Each number is 500 + 40 x the weight over its row's rms, rounded and kept within 0 to 999. Layers, rows and columns count from 0. Numbers have three digits each. The size before them is the row's rms in percent of the matrix's.

# layer 20 attention query, 128x160, rms 0.175, rows 0-127, columns 128-159
080:488404546468398544463502478549447482546536500515563437530468434432505480440475486482474494489576
062:505478483361406492495508486538494564510499459501534386548580508494527506432539499456514419506464
069:439537517454408535538443543489474548450463565501487472490537472477546487503449514502445524468526
071:456548465578522527508591534495474508430472445534538536440490477499451556546502532465518449463511
066:460543454413490529515514581462481516452449513512511518439589555531501525506600527461466499479462
074:495478530522525506500502516463466489491518470480472494425415440538430522561515549511525379578553
059:406556503515523490518462537458521542483493482485514576549462505513454527459579524544490492514500
081:524474494566460484495448429538522466503488513479511450533403510482499524567488496605500518470492
075:487545422443479437541459487492500545520441472494532560458558537515553490496586504414488509463448
072:538499452448515508474464577451446511451449489531494547491506529559413436504528505492526397531513
076:496418509471520506540508501493505489472589509553533543547434470486469576538502485562508453465497
071:415567506537470420460514466524461559537456457570469489480549505508520468501459506441444479426521
071:492466437526542482544530507537464493456485484455510534506520428459525483530480480490479556492469
075:456480555617458502579477493427572483485473463477502531539505492531519552455562535466547401460428
083:461480488460497551396469463533490539488595496524437479413446488468496463485463497504515422468539
077:459436535546517572485486494526483529457559467557457421514499537512526453484444529530505590557523
085:549417548503429546525528516475605512464465504467452448518475501501472489535463581492444481508509
104:473510503472546437553556490481514489477494515435483509530489507530515546472568500502497530407534
074:475523543555513501471499450500487496500418440484464495461550442575530468487531516494519507530434
088:578495549431506526468468476498518477527563498496465538408518469444483508560426509490445452506548
096:466545505474480516555469535478557547466502515480556458509431466476476535512553432493503431531486
085:503530415525457467522529508489611507564514501515522512470506437482488474417562532552598412443415
107:554487517398537461521501489571515460525569545468476494460456505501596457479491447565465518486485
085:484385561593493498465516515523464512532543539546482456528428497530542502497528518431496489502534
112:498524481502435432478455505442523489463447477496472462526587489476498509513568514462495585491419
089:515463507491518486419529512478518479534545506469454565457497490511527450497580518483505490513476
106:521522496531570476486496496473505555496467501491509486527494533624580507489555495424509501495513
104:520565480536411499545565531515538465468493546509534506520587503568508529430502549532502517462507
121:470502546459468442491498473568482526503512501510483474515571432482494524427547478497511442440446
106:482545517492436521517551497576494527413444485457499482518564519524531463435491468499460540451464
095:436529508568468459521588432498535456554484504478593474607536517482480501507549509504519520543465
113:465531456508484521501559491505504513520471461485529514551508450507541459527503477495494492501455
104:527436554442551503498505492534633498443473487412571456531475516576449531460477475537538509482495
109:599526512455499526521501531543462526498574499489472544435465429516448517470506505511547488440468
101:509554487560480487542488509512515555588499534497536501526467412502532433502540451453442483489521
119:448610458479496462574451555482446574483488517454512519484521480446472550509448507454458493549518
114:540434493493511495476442506471452442534478518470463488552521493504523483544474404469428470456523
117:595528520483506479537517462489588512416494445457491500492429456466509449515524435483525485577538
118:486529479550564506554481514547446439520455490448511484487569493529597497521498503490478472420521
118:544462474455572461538498493581524519488558519523489508453419491460530497530500541581505469498477
105:476428463556522498519526522456508540515507494519474532490532495550452440530466496513406489461528
115:517499468391520503498506496499481487475498470548522441519465521516429519517495539519577526509538
118:478505452443519472543566468475509556464583463453525423583500486471536529509403480476534580505435
115:504555552456433529524494519453540503442553515456421502498519576457483438557495507433525472514524
118:410441518480484498557455551458525474564489503551521532555546500555427513409528532464552492515513
117:438505504493557576474446526530486521455495515531536503384534550528470459500534537460528492475488
110:483514517445549543543433512497487536543519509464537468562442516472464469461504499516508509532461
106:539521432522495512465544510519472552478453465569530427465523462550494536454480546539544509451511
123:474535517530490478551530598479563548549543517574552500500487500512486557491465451458514456502463
116:485571472529459552468489518399475484526547472505493516492470477492431456514464459480497518443519
123:545520508534538532492499422548492512458497468447446446465537502589569519539544473547451552453506
110:553614446481491503467518527513557540480513450528503498496527552545501503508491508530484562521520
111:545518493460477478489486563501469524489562516510498483470473530458473495531546531390448535537481
122:468507552438509489441476502509448483524476516479558456514531542507525462422520580484485491442526
117:463451485502473542467490556405488429487472461472478457546437499481527503526545471525518451525532
111:465472485473490467524482569508568473514447514516458464467442530523561469536526576399506458423468
108:511526487483431513584565457495490485447473440514531484508557511497475534547537527495470508473470
112:435482516554496504534469502503478485502516499520537438433516502481559439484465379499530390437520
107:512497497566513486492488490549531537508470403443387456398485470468588527469436545480490519531495
119:477488540483499496509584533501444473457573477465515485540508502508506466465554440460518513475472
119:530592459490372500547497480515549546517525531536504501435546458500530500520507521510531548489448
129:467577468578503524546468475429508527469529476511506533531455506456465566540580544491497453497496
106:466541506504529475475487459538487513533430557492523554442502485482534459512457475514485518493478
104:485543502464535473448529445526484534522495437499494549474513537447558558502529515580389593543472
083:453466529539458549518415485503594449448555553387450490495483501509516526507495526541505478536483
095:523507473442526487453464556511531544509456560559456485506472503530485484550477485468527494533532
087:493576519529468426464495493578422610528500514566458483508523509473558506505510525436384450536519
084:454511503482448534503542451456512468463421474450494530498513509574519502552492525485516524461429
088:570540436541545559455470525480449578501486548454526509527494492539535484437499605451490477490559
081:561504526484528484451502470530427516487482529521463457438519544490511526471493441536456478555517
091:497564496538508501490543484517452529484595495542503480493475519442581510470515517463489475460540
089:518463478517495465537522506514532437496482541493458476541390561469525510544489519419498558536438
077:501502495522497464451473543538481555495566568499514524456534493520535536477509526525516470457494
091:468471537455413450502441540467481485523530485596469441513475511450489486502500530514517516539442
092:532471460432500478576521415448602500493473518433584484500463449475538546467493465539560570473472
089:443456448442538415514506526473532443510486575496508491462520543549547474510492481511519512475520
099:498495563543504469500525489499474530510578474504571501474467534539453506448541484509482393529528
090:537460437479463495503461479455501399551503516498503454517547501452450479534502517487552494525514
086:576497499501526532434487497509436582546505393475504470491455502548522526515480519488489454510493
084:556477491493494454460527522478476464494558486500449494526454524491519511564498565538562495478525
086:557495521526536499472498565526495482523481563592511421523571511488528454528548574476478492473528
094:495509460540594508468476538539547549495473455500525417579602513544539523596514490521514536520555
093:501589509521448464416496527507481515468513542518460478567486486525585543424480542434477461525511
093:507467420512538503529518558468536448488432496455448536429496486497493497484551511467475542526434
089:422447477486504510508477522459541544478411473519484438463462483525521506539577540524529620540394
094:466626452494467512510439477502493470502516437471546509427539539520543551512504510514517572534512
093:459450502551436498447551435509554503537540510522560479456523491499497483449493448515552523505524
092:591475499459560533463537503455483523408501526486603504537535449473550493511558491548480447476531
104:470497520505484477527445533479487548466469548450470511483541497480445529439499515470555465519448
101:513450477486503441500399490461488505486573503543455450559505494501577512481600498530488542445445
083:530502512494540479475468449501500551519493526499414513527471491498453526496415500562545492544470
100:552473497508480493533488532472481489529459567475478518549411506495495540446470551472504461459502
109:565572499482517502522474472421545452436456467477518523591538478459497576515514482527544520530497
095:519481559492556542526505509476465494461440486462448478526515517482544552539506506492585509485561
104:538506438532496523468475460497459531547509485496544478474524531560556488483513468483479490506467
112:477516507427500463443524508488506453462444548501517477411541494468574491413540520464489483402474
104:459486491495468522407510466448562516520496537518533447578473498412499531460507568474508587563477
099:540504508441510476484500547537506491408505520459542527525626469483514493509480488560455492464510
107:550489503549478554471489483546472540515525480511523456566533502457508535519483437520521497460525
103:381452524481466529574449533591516488549476517563505446477483507509503538527472513487518413467440
108:443514517445526513473528488458390481580518538589545491541548499456493509554472412488436534541516
114:556468495459484426505481393558535454474460463492543489444512468481485482510486450502446492504525
107:492508420487551534488519507534468522457468453527460483519538504480568472450497487492473539552497
110:527507542486504545468509491488514511457445433502577511462535418548481500474468601493484494539551
106:443523488474411497474558483494546547437483477528509518524547511462516552525462492470534611512494
104:476510504479629529537551465477524514498499554503529524485497491516522534495513565542478471486530
108:434468531493529498454501505551526503464418504513488444569440498393486481429460529479582523513534
100:540477508474581502536518525529422447515510461471537490544451405504503538487470456496483535564537
107:558516438479430531536505516482518412433545491543493509438465509450498531545466495501499378479535
106:518486548468470522548500503461516509485501470467556529478539470531398530432455470535490440502483
103:499433462547406504505548502498494497597501530562476440523529440435511546540514576558550533493495
099:532536474469499515510502486474466492432513533491458481438544534500529511492442549459446533521522
099:497559501496491476515500416579498526525487573446529535431464503531491509524552516516484563486488
108:488463490501489502480486537450428484488492523501505458522507497505475581453500488521494498464499
105:539583499471478481524531524523523449454585435487548525502524464451483501420500533554454507462534
103:541487493490461527516487463532514512473469517523517511445512480551487456530513408467498515494513
093:478531502546516481471428526463557503460480493485424602493427575577568483509482499499495476503544
100:548506551456529503538504590519556478493533470449520533565493500516495470516507508489507507498494
102:500553475546553526502528503572452486508464498552533503451491486478438473493528478460493509490528
106:509532571401496483472527487463518531506536418484498453529547508536544447537482513474484491482525
106:508547575500461528456452508506523555516534491488470446502481483462457518483453492554443471604500
099:435515491464525456477524488562506588426528474448465490501462512510473427446432502488487520550554
094:453496545567484519539390620521521461504480479559468495450551542580479497452451486438505510498526
105:515460453497415485480471504466464519466493434479536496543524515526513483500526480421543577515517
107:540480463479543430535492452555507548536551473553493494474559521536507507545420463496539521443432
112:493504433547459498496417493499498482542507476460528529509423501515456442559542479489460472543513
107:498441529515550547476543492499549502453480499474503456501516497480647492467517454564507522524490
106:475507517499512543538413524471563541473464567461533486469523531544488548515509436512566494548472
# layer 20 attention key, 128x160, rms 0.176, rows 0-127, columns 128-159
066:570484512476484523513487453534489500526563489552479502603491481490468509544529507538459523479434
066:580532488563573545563564537493502539539466497565429549542516522565463478493510438491511518530502
070:567498539540584454544520497555501564496515468508493529501444505459507487488493469466571433437573
066:452531546560446510513532497503476535494518494408468508512489496484511505568503518524492439537512
073:494512565505564448437511508462496487489481482507458523471484490490537472507400546564424461535495
073:457515463473459501521438451487486507531445531459508436507459489399549492539525514481496480513489
073:544454477504474486505475592465484471443481566473436504445558479493539473470543514452508505567505
074:490480457463497414445481473520477486541591531554517484495512483439424562529489468495523476408535
068:500454483557577416403538437508543502462429520541485560469491499495549483469466581486533465504498
074:461506456579438534473460507560495507497487489425463560528444478427520497467526467514484516544464
081:420501474597427445455481535502538410482462551536534474457500531514514566472551540541506479505446
077:515484525421509501493606428412553503497530544533530466509533535511521541510442451553495497463481
077:479527538419479447450512470472439531512478597464476576503589452436466484494472525541546503534457
080:430456498551377548495506481518449525519511483538536404499531422474468496513539495424530472484500
075:454513527505462542546517584511491478556489493489508498534507515490360499502528492475464492447483
080:500498494384583492458537498543444533506485552534488508503537532469510494491467461468506481466610
084:531522462539416496570381488530474466493496525573497488519521447429488470403513489471523447512505
084:580509533472443487496444478522467502464509598519598499446527532443464474548487558505484475567457
084:557416513462604487500536450513506540593547495471514533573534468482491483472512481515521611472491
093:449535522518528552554487465519468485467453460429517517397485518519437533484544512487495483503530
099:512501511589501389476409418518502493508512509474466484471551508522468542509536534517459517498485
078:496436539460454530452539433494510515521455573435509499501538531560488534472429438471419470505505
110:504529514473547477520479514556437467521471451545478552449507515479457544506490516500520542482523
092:513518421409477425524527444505511528477466511422522432562542504520433545484502451564454496531542
092:564477455475531398547503499412516486429421498531527533535440548478499539527457442553489416458548
103:407514473519487469502448479534486544475569541526502544514525499492438489399519530535543439499460
099:498401430423511499512503522473487567521487460471502462528561448489534489530418539356511551540540
120:528544468536519525526545452472489458439579529434475521544443519544534480504548484505473506436550
099:491492504516537480501493528487502571605449487561447514513534448461520550425520519377462510535481
116:519519455401373484591474514481563531546491437499492413498507487477494470455535432493531464487513
107:481431512418524492497527483470533519477552505578410425565526539576475539547474531493462536512519
105:568507490533500543520487478471454459499515489501577535485506503531462470532549544466517423489549
113:497519469686503524444511396461567456484481502511534473477451560492540420552502413491537500536582
108:494524387535473501474522534577474468507523433510545418502476455443530456490560533567506496497518
117:512545472518537529487467469512488480470484456508529507502557535513622462515501462450481481489506
104:535481513480529412497514471509479491474481486493563577468566454558485539504466504522480458492490
116:484427505515543527426473520461441472532566510458535541507524523488567514485494498486529467540488
113:485482540485499544483469479552384490524533465492487520432562553487476403590542473555458430402498
121:449497441522471516482489488522484519407495529495545498470516516521585499541472516501506426480515
114:489506529511522472476485511499523508473511539492521492509460464561518488492465518490571474447483
105:486423471564442475493453561521502495446452495531470485499505458559503506449579507490497454442528
116:471517536440532472508516453450539476452547479551386495551445496525465468496554530535490572545503
112:498551538466563502529566482460471463520446515416516556507523527459543462457523491481502486563547
109:536564475449498518535481550414502539457535489500489502540516518441500525473456523555448470518399
121:479568422527529568544506548458492552546499480474543463531492491482510504521484507432543510459470
118:472489477472459518500479531493534502378527534555505441492472561463422495501483471436516415491485
114:471502493527541512388467505475464442550539491522540515473426477539522464403503442555521528466449
106:558537476488482441492512525427470620452493520491460523493536502467566497475450496435533461516474
117:549495565535462514559571564511552496495509470541524544526454412441481473546535507442516506464492
125:522552509442434511538529490499520524528565480535449463473507410425479513537500497515521438438585
122:467509558550606515515509478467498468467474495524401463510504471515552507548515478539468541533546
109:519567452447535475488433514521476530482448530510473510453432492483523484512427540496496547426430
114:501482539509531472513500491507473531522499499467520529451504528560523502599519457572507523533538
123:419481496574516504423545514507547416473493481537510478485496524544582408491473563519525498496512
120:520564528548468463515474499437483471524437490493528534539488487532580580519486469377474438505545
110:408570485516521472449626495503602541533473503480461474476497584466581514461458537479433473468489
114:429500542529487520537492511495512530531465513542536471551476534523533507503536545456560565438453
117:386521485584523488516471505500482461508503508538478480466508491491542499478475393524470458459564
109:485554507485466487501512408562524518503555528420436520481496478487512491516451468485448496524532
125:443500465445469526516529538477447475506448437467551522545521511488485498485572498461520588604480
122:500552519484449547458536457557479509545465513482562453488559424507546525469473496515516509584457
130:548588518508450510457504508462596503486502507481485582541540478486474563523503528493579469532462
109:514550532529459494458508434501467485506462478449527522478516465451491481479477507515439501514468
105:509477470491597501533518404485542527509497477350473504494491504497533513453552509561519524488454
076:460516438528546528547518460476460500476535427496518483500531486460521535507513572540472510571547
080:443474486490507500479426461549586588512501481483466560564452558507453538472509492463515484481463
090:567389515491507491596485485525523431554440525482434488472478511455472507421458423487489551463519
082:533530573446510480443481496458446424491468519508571540508486509582510518432508501496479490478485
085:576468505509452471523554446496507490437477492452496501487517457459517505494510543576470496391465
078:442437490479490464530473482541542515565492400448528474537491551507456584518513494487510512483550
091:435500520490501479469465432521463591514569461491533505500448541535464469540454514517468531424477
078:493527488448470519517604506480519504503496461549467471515445495552468461504420492569452512486512
089:462460460540485486523560527567517523510511482451495587532546432471463489467542514559556471551502
085:486482588420603535480480464483551468458534593427444495480497531515493472470569461520554483478530
088:451536476464554458535500503567459514485539558475491472486525525496546556541525458553464511479478
094:441492456557470481535541523408526482525509500492535472550499487445480546508482464443475578504469
091:521472458518519522515485535519485497447536491511483540479451497486464510489445422507493508532520
090:566510544517511483468521539461440525431508428532509573494440537579503518467474502495517456518432
088:462511535480480475487558575495503503506485548503488559534507472569434469487472461510565477538540
092:548450531513497456494535542469525509448506403493514558497456475562561497440613526569528462509506
090:532448460578531454518569553502514586456492471594510567528517515489478517491483534424516534493457
085:549540482531529517457544501393426558513552509508536534485564478435487458488485496555442487524445
093:544515549479540518481504518487508515565514534542531469556494462463430514534446520482488536507489
089:474535528434545495429509538466437505421517495498480513478492486557548513438499568462541445443504
090:543473458537541536466476564428526473574442495471511503487492526401494520521587486501510552552554
090:466534520527492486507491511452485477521484471536491476478415490534572526524514459466470484535512
106:507462507532511493523514476555509530494513471488475378525532473447414502565477484507480482438572
088:492501522447483480437441534526512566538486507561477503586481529431549460519501417533566509508441
094:505447509570422465483523537519430541503528526524559537535470432459423462534558459482486511524546
095:518564504492506534492566522509500511511498536485536449483565494550474525514463418530499543505529
090:482443558516452526504454521498475540478463534517434528555422401527478513518593487546541520472575
094:456469516511474507503522534535515479477548535505547475384529526415476530484417518504448487461458
093:503525506472476441504470424485477467425490497549485481442569487418527503411463540549485480487488
110:522505530557465498524490501516583487411532525486479498507489516561504513540509516463490526469519
106:539454503532492529523503470466471518506525439506496584445528463423400517538583487530472514503521
103:437523562407482545506457462460440501442442511556470424546502488487571515513465484546492504473475
106:569538534575526466512500448463521480538534417543505560568463456486442535561538497423479519494512
101:492512547442459393541520442440521511512438514476497627494468471466519563459476471512489498500505
099:515568493553503482513515533441456504492562558497606489552444526535532511441509368485428533478523
100:560545496432568452495531523559498442526533497536508455546464514529455440481509489462514502518498
105:487618461529538498519540481411454512496513462492501470545510512472555506520461582473455488485499
111:468517455427453493482511460485514472523521493506466462542493470576534454440559420552503440536536
110:417528577481437417436493515529458470502468428502473543479525587523469472504501507504510442470487
106:455519517483472512486519543474534492424499501531514553394475398480524494502522561534523538477524
103:570568495547516490441526503549565518480482479547480473418519544582464513500563489438450519569427
102:488432551505471530475528515528431453515540434495545517471602513601424510480451525565513508480529
108:486505463495528488443565446478482505458535534464533515479410499553472501486493441454514578497543
103:432442423473560475556475469458412407537518485537544533483493472564600482559485430483464513471487
108:433515561516463518441549514521535547478536496497453518513446470487606532546516453423475474532490
110:540460548560452463470483485559521446449529468513541496565493515585551560522539505530572533520511
103:517514527475501511532567524434528511443396431420494465525469455498565553496508490478536485531491
105:535517551476521452532413411470543510425506517587520543547532518515521543441486464489456505517498
104:414546385557537517491470450510510510483517471468485447505484487501458530545460478497522526523516
104:412481507502537497548446516445561533490446467527521520489511539519420512449533466529530544540481
103:570536463513492548568485496479502546463486459415507571493495439463459460441421540490499526636489
101:488503489551503521483474547494535505494488450548512494498474473501537402463520446507491542487497
093:546491470520483541482499528447531492486555498567465519542580458476459477535529492498473449460420
107:456486467538559544442484490482533517585507477511430480509502512493502453456387506524481453478516
109:503516493410502507496495517558474527458441525490563561413455529500522542498482456490544493548506
107:557484500613463461447527446456554500433452558517507497499520580471503509472513483473432470575477
106:524483367499541506515472458566522570508526478536521485497508492477447573483551505496490469474524
099:498486465452518460518471535529482516523487481515473508460482460457481513446513443546512526469484
099:447453530476518488468471536419525544471579555555444489521501568445486591544481548430537442482501
111:503491521505546542490512494471453455434495524540534547539556545484522458468470446560517585533451
104:481490456558500500479419529549457475480501491504487489430466540430559538575483525496453481516609
115:544478562493506441509441537527500512473522473545484493474552445492535524503529518424382518436517
098:535498556523594477560499435546478548480499492480456537548528516516559487558469474548425460485507
110:528481485547525488491536504472536610536494497440496486464413475441470483514453568573501530464541
# layer 20 attention value, 128x160, rms 0.252, rows 0-77, columns 128-159
111:454565513486552553479514462482480550449519520542513537517534499521568470477500474485495494476466
102:553444468435467505504510534494512452587509458521399496503599515510553481461478475480520548490477
099:438593503532492514447451553432508515459508510432437512578465522528473475557542469495547536478506
111:502467501490527471487417475516503523483513518470499474532529472495525447482574495467505560418522
106:500535493551510555415462486468542509514462461469499491479521549448477437512531476480437507490462
105:511486427504536514518485456466560529462579497457435538474499434579488536603524518483525496532519
099:512417539537481473478521509521459527513469484507448535518501412499475480569535473531552490542500
100:522456517535513519496470477519414522505589520494492488537525529541521512587558543531435496509498
125:501543514552511509522492493525479513484480446514568484474546514506551503460471537413527539500493
107:515497513527449532574548455450522431484450475466435481459560511511416475461477414473538515472525
111:498555487577434521515517487507515458540456451528586477468497548524473480513534493499459519478468
104:560452440487524459522480455559539537459464495516516557407543509492446559553524586454563495479494
100:498439496539547520440531420552433539522560427566474474478464504492491458541452454476549506449493
110:623442452553528456539558487428561437546540477432519417485520452538564446468433461430498514503493
113:461480558484525507518451481519484463501495532490431526517447493445428352414503515441497507487498
107:564490495553427489504550546462444448562470452550483563519451543467470501466423522552549457510495
108:564500448547508487475492519443490542538541451516578508508529576463507588485457566502476582474534
106:579585575514402486431449448532469476503491485482513537456490602477551459412545540510481477471464
103:430508472503443468468468486471532495484454560483459501497464568454550398567498420483532548527507
105:491558478452522575450398551515525469510499505510546503528516519486487517538497476491485480497473
114:596554478554500505447453463493531523509549494457517484508539448508459531459551469466529526433523
100:520494459557416528478493459562480490531474427465557500540558516546546519522527492449490500573525
104:554479428444519551479541520503460507445446482589528496485501522453475549452409519438425492504573
116:537439512482505494444492524458490507466508467407531554441512469568537503539494519464456540452448
100:472433500462545518532463471557550437565569379469569510522462481452465529517515573543410497457489
110:445529569502493473491548526482510460576571443515584589497533487487519560435489515503531541528501
095:572498471501559604429468517483465479457552486522501499512527482501540475430468485449503503483492
104:441480578569515469507554509468492529480436548422493479459508494470532480545485543481515478544421
116:544484486515586554520468504570537531444518485453508532503472489513574606535508450446549470518515
113:509467481457524570548432497552534435469476469533442543555455549483598512464486464475494511484459
105:467506554419454488508556554521437505457502470454466510549564473495478548528466480515516473497566
113:551558473510471478500532459493558403541511434510522460467521540480417521450503491501505455469502
112:518493513496488515391531510524479511498466507495439513509538385533504511515470520492540447552484
107:422512498568561482510436587472432520504525480495499520498477484502535531564586493522517487462505
105:460444464530506487468521518493519500513461535558429406438509543521506560491547493456531452462488
110:496526567486520443518473528579455511487512568523422513562478512501540463611483554498553505529484
106:526461540447474518473525572539516533486501528441505498571513522553450502430480497526499469504459
108:519436519516462473509456518520501529531502470512472491545447518449502457469527580458592601456477
106:475577491423577506511517543497495463463500467436542459607447448410462431548480474528473460445513
107:463405433512494516482526493497536595467527496536503548482511455479544513500488513489547556486502
109:479440503508443471570541496482515530464519498518551594496536487509482454478474462472493492534461
114:451403438512442474495508496466542603470528512465426539467482478551564501521571498502512488513479
112:565492509492475527510471423492470487450546533445510500482464480561480548498506587468491479559461
101:489522477500467481488420479496565503465485524518484455422498495463509534479543552586461522495517
107:504474465516388556466478514491479528503485404461516488459483516512560507517500479514533529480500
104:504485494488462490451469561494506485413571566472499479534491451564552468542514501514414482506527
096:492439524554473452524536504475546494485518488536481528547540462431468467435557526517470563512541
098:528517500511490561533427474515465475519439533477511504581565500497510535516468516511580479539563
104:495494444443456547423491517502474542519476560522469544476567452489559474511463453405525524509492
100:516531511398520613505483385491501483567592492447539542519552482472434466500517492453515479462570
108:565447580476461536454466538490546502504516495440478587511561532571476488546538469541481471540429
098:463534482447566556575485500485459450496438478561480482484533533518467529541586494504521523535478
104:503536527483475506519452495537494500512466487486511445479454540579527540443494611484496498470540
101:477476508501500505528561504502530484455558496502522514508407540590478571547520527533449477503487
111:481496485533498607459484475587519508519403546486581538446513385561485439541494442444491525489510
097:463524526569531540519537488491481520519547499408465430501541519437500497507535540531510567583528
111:496530555486514497524499540549562427512478546448534532436513453565480440537499436529541507556444
104:516482508479481569426483532427497491458529549526563465438544520535576481553484527590473417417532
113:470578512541500420498472504517468499456543511597470503420417506575483534489460546504516503471486
099:529485529487471508428546495454504490498510436488539528493452510403532563417471458440539490569530
097:509531528455521454478456498517509618517613490521500497447499420462514526508478511493488463530539
102:460457471459502548531492458472563506525528461522517481592494438564510457482471525512509465499463
101:438469543489473488548565489431512468480483415457507500514538435503507501536456510475469520512535
115:478477460515532456480449553509468451517409476477549510554421543483504484477502501441469527435482
091:501535473512468504465495475434450508511488477554493517457472516573570498510499518524537546471535
092:494450527462465578468568480521496436407488437445542548507508499550531474498530514515485431536524
099:498462505518445471473527534485492444472506479494434467513490491435450479501428492470452510470526
099:515479482511429516560445457508451490498440527441548549549431485547450463520541530472441457393501
095:530521517424467490504515530501471433427547528477424522480493523485495532570438526486495460481515
099:478476465521494461511398423472486442505548487516379448563412518576583520563555478510482509536546
092:567525551496486513513537502557461495515551474472500482449499497499554489490567521534555431502542
095:567458466544480464503470540483485476568449526497524503511552541523503492511412431493494510396479
082:483534530562524437513555499503523521494550487488472492534484531483438558483526496500478455511506
097:493509488476557502466500434537470553448524463550479530483457493524470548460481499477528476474491
096:530501519512481544439533501569512536503481603503466539502544452463537493487446505421472578540412
099:524542513501493515481486501478549524477514422461466494544507542472466532520534483566510563516551
094:494506519480512540540486517492473512407474510473476539473480564534541447537449500528393574462494
091:491531516445593569556492507549504493411504405475481492510478477463577587497566508493521568522467
# layer 20 attention output (transposed), 128x160, rms 0.235, rows 0-76, columns 128-159
113:446478431465469506520478500483450501489518419487431422470517495501565473524455490453413468452430
099:474514552525543504461590551490550439513568518491459534497505580524543536495493453461522582506453
098:522482459553491504523416465433450517505517448496523544574495490467455477514550489459531425493505
114:485609536475525536524507506515516505527482491548518511459514427495476521510492570448552457465541
106:546470493496492436489553532455499475490520447574526442542476463456525441492504466445481541521479
107:551527484502556490482529533506497514518526504447516504475422468521428496585439524502436526508501
098:459526494450492458490528553434453472463506474463487510544463541572435519516511448517471509410560
098:491480441418538560458499528525454516520437527533480488473530577521467534541517494520558477449482
129:409508498558531477542534463477524505452482421517489444565485490515480484543475529514501457470491
106:424475478524488471464486515529572454480554454475525483525434551617509497480512427517522509490541
107:470488540450442502522463514505529455507582468485511431505479534532524466456471462499483574537500
103:521522497536484485476485515512570501560404580471517526437423506459510496467538526521594485475513
102:520498447459590490487446473485461486493469531497578547483486469460507514574483521480505517530445
104:517483535585559455471508490467548481510556434536454551511421438510516518524517498525471522555494
117:515528438502505451531449495513499516505463515531503435529577599517534502511460514519476494478529
105:463475551528575467515483471450498466526527516449426501508512650517552493510531438501511517548507
108:552499478559528485423509454502494497473528458515539492456530531469508511497543516476475508513505
109:490505541512450517563557492524507451497474518562520445503426535527470507539561555482558464480586
101:471510551487501490537492468444442476496452557543506490590498540531465500502550539500489538464484
104:500585508497506517434489501439529491528457525488507445499515480484485482489487465479542417466546
119:506496505559493495534569478483470524543515440550484558461536416536492527523587480512472530494539
101:506461507474413471543469482503490525510529449532490471495538573555450461472533557490547479526487
104:552465490493464508538510564507504474429439454465486530549531511450503425503457487507525530482488
111:485489415601550509463489536409493557494472467549527544441463489420508524473484469495552513523497
098:477473480530587557520466512447455463538492527522548524553444465489537471513497536504518529489485
112:582466484500453607545501584435457440483512487449527570517486544545515517497457496491503500506489
095:470536492582539450540468472449493546477508432519532538462555499452549554505448493414481501539489
102:490568527460531578475430577509452544549514505518448495483492529533474549530504564485505545483488
109:466504481502511480536503483558562582489532471450522569492465465518472570519498510543490479516452
112:425486510570529522499482450508484540498448520512479425560467444479509524502498485473462451463491
111:542520462514402507478463465480499530499467427491518505492510561516485478476552432478487494448501
114:465472575445533594539478474504467451582521472523399473542449522537491488469543469520485504495541
110:508472440495447485501496468426517490502524540427484484510466457508449543463507469441466468528566
102:476489510495527528458476550482567566504526495526578512494434422484479509481484488531523469484469
108:510535489455530483428481473610545533543480558443530498501492485526485438472524500551507522501467
107:460513519507491463462521485442501474563454516508439476482450468508357513449494437447512484494513
104:462521507525484567513532509519508539585447440487524483492521397533492497557521511506448473503505
102:478501496483511562446482521429549551420486498497519456523458552577638492523555515526462494514523
106:498514535458447481437474523491476443471480494579506514519459431492507494481560472523441513455466
108:494500421458459547511499479438561528508531514510505469536441487467471557495481468509489459486473
111:505395437518444476536505499577534496483461542555462475449490448478525506569490480511461471517539
115:525498461522529527430486501459496539507460565528472603485550488514486573472523516475467556506463
114:536494507524588487464480495544519444579502443468501511545492498532474531569460446498468466472515
104:474493479564535516536512490473459494467507535529500537525486504417523542540453492485508406465561
109:473480451532501493406478525434497461546428539524556540536431583511441516437481539470591532506448
106:536501518511457530445560523471540531480461513540492502594444531527489524547466471449439542460448
094:535527491536519507496526401494508505499524538492507508408523454482500448513506453560475537495480
102:542527514462466521496489546491437490501507408477459505525497462512445433504552545470512536491550
102:521489494493523516520514554507526518428562492515561465533473462464547498512451497455495548507517
094:466529472530520521528511549537562470528510432484539491503524493494556544483504465495527435446563
103:530493422497470494505511453519433497475465498496458545460513457569505511500474548432557550534457
099:449486499514485572499520549497519477464433549523515509474620468448500461520479519456573496417526
106:493458510554482530472485530508508377504471454462445502490459478531550427526524585534582441501504
104:499454502565470504482486525487481500505450427479507500481565482523434475485501562491446540500498
106:506505414437525505504519491481502524487514500447449448441456506522417455490530437505529465456557
090:489476476508548485525453486476512542475522441614506524519518545540520541507474457515454478445518
108:514492518469487550484489464533494494497538508558508499529498560585467496517469477458499546525491
099:532529420477459510459434487467489458464498472483473532493453493490446509583475528406587498587469
110:495477556457597492495496472510450491480503480429449461551570464518425502477475462550504419459497
100:529433502519524470478454467497431459412543422483534457463504454475576468426499449533512416471514
095:504520495539521487530481522505465504518522467453451487510470499519498518470537511464538433457492
098:538525482488487535501411507458460533508510558455523423508491467530486504514438605506551495525555
101:573532530500453577407532503525457476496504562507531504514445405511516543537565453447495552462494
114:507521510506511510483475569424518489454461552484484525508447564530473547464548543527518481521474
093:594505541432536522445505558435490422547471518458481450553480487487472558493442459496479535480527
094:465484508510578460466534484503463498533509473472502485501512478497450487456528492492527510473469
098:510570440551516465507519534533504521460491594502507570502493458446512522493506465535539523500501
099:543525489521470527476513485462529547491465564546562457495476488479522525479451517470467527545453
100:487489546506598493511485540488508535492430559505502496480468484506521561489512570537573536487511
098:576479531507454522505551515585554523545526507514568551502486470514458500457469549501524501535484
094:535483427569506516516479516478575501535494450455502497526418481515516628515456501479458579430475
100:485483538566578519537488496578490495449526471539460473465500485537516544473434546552440503580522
085:519531520490482563477413482494480534534444508541516557479548510450531500538528548536520495503497
100:466472430445500507512546553460546544525482620470592474534549479567561496447517470429453486545525
098:459456469475475572524574512445498499450451475511508539479479493520541518490560517502496536494524
097:500488489597488396456590490437472485543471545506528466530570467478521533468503468412502415507546
097:519513527563524555462524509428526557529528464569591529507513512479496525472572491480559463548515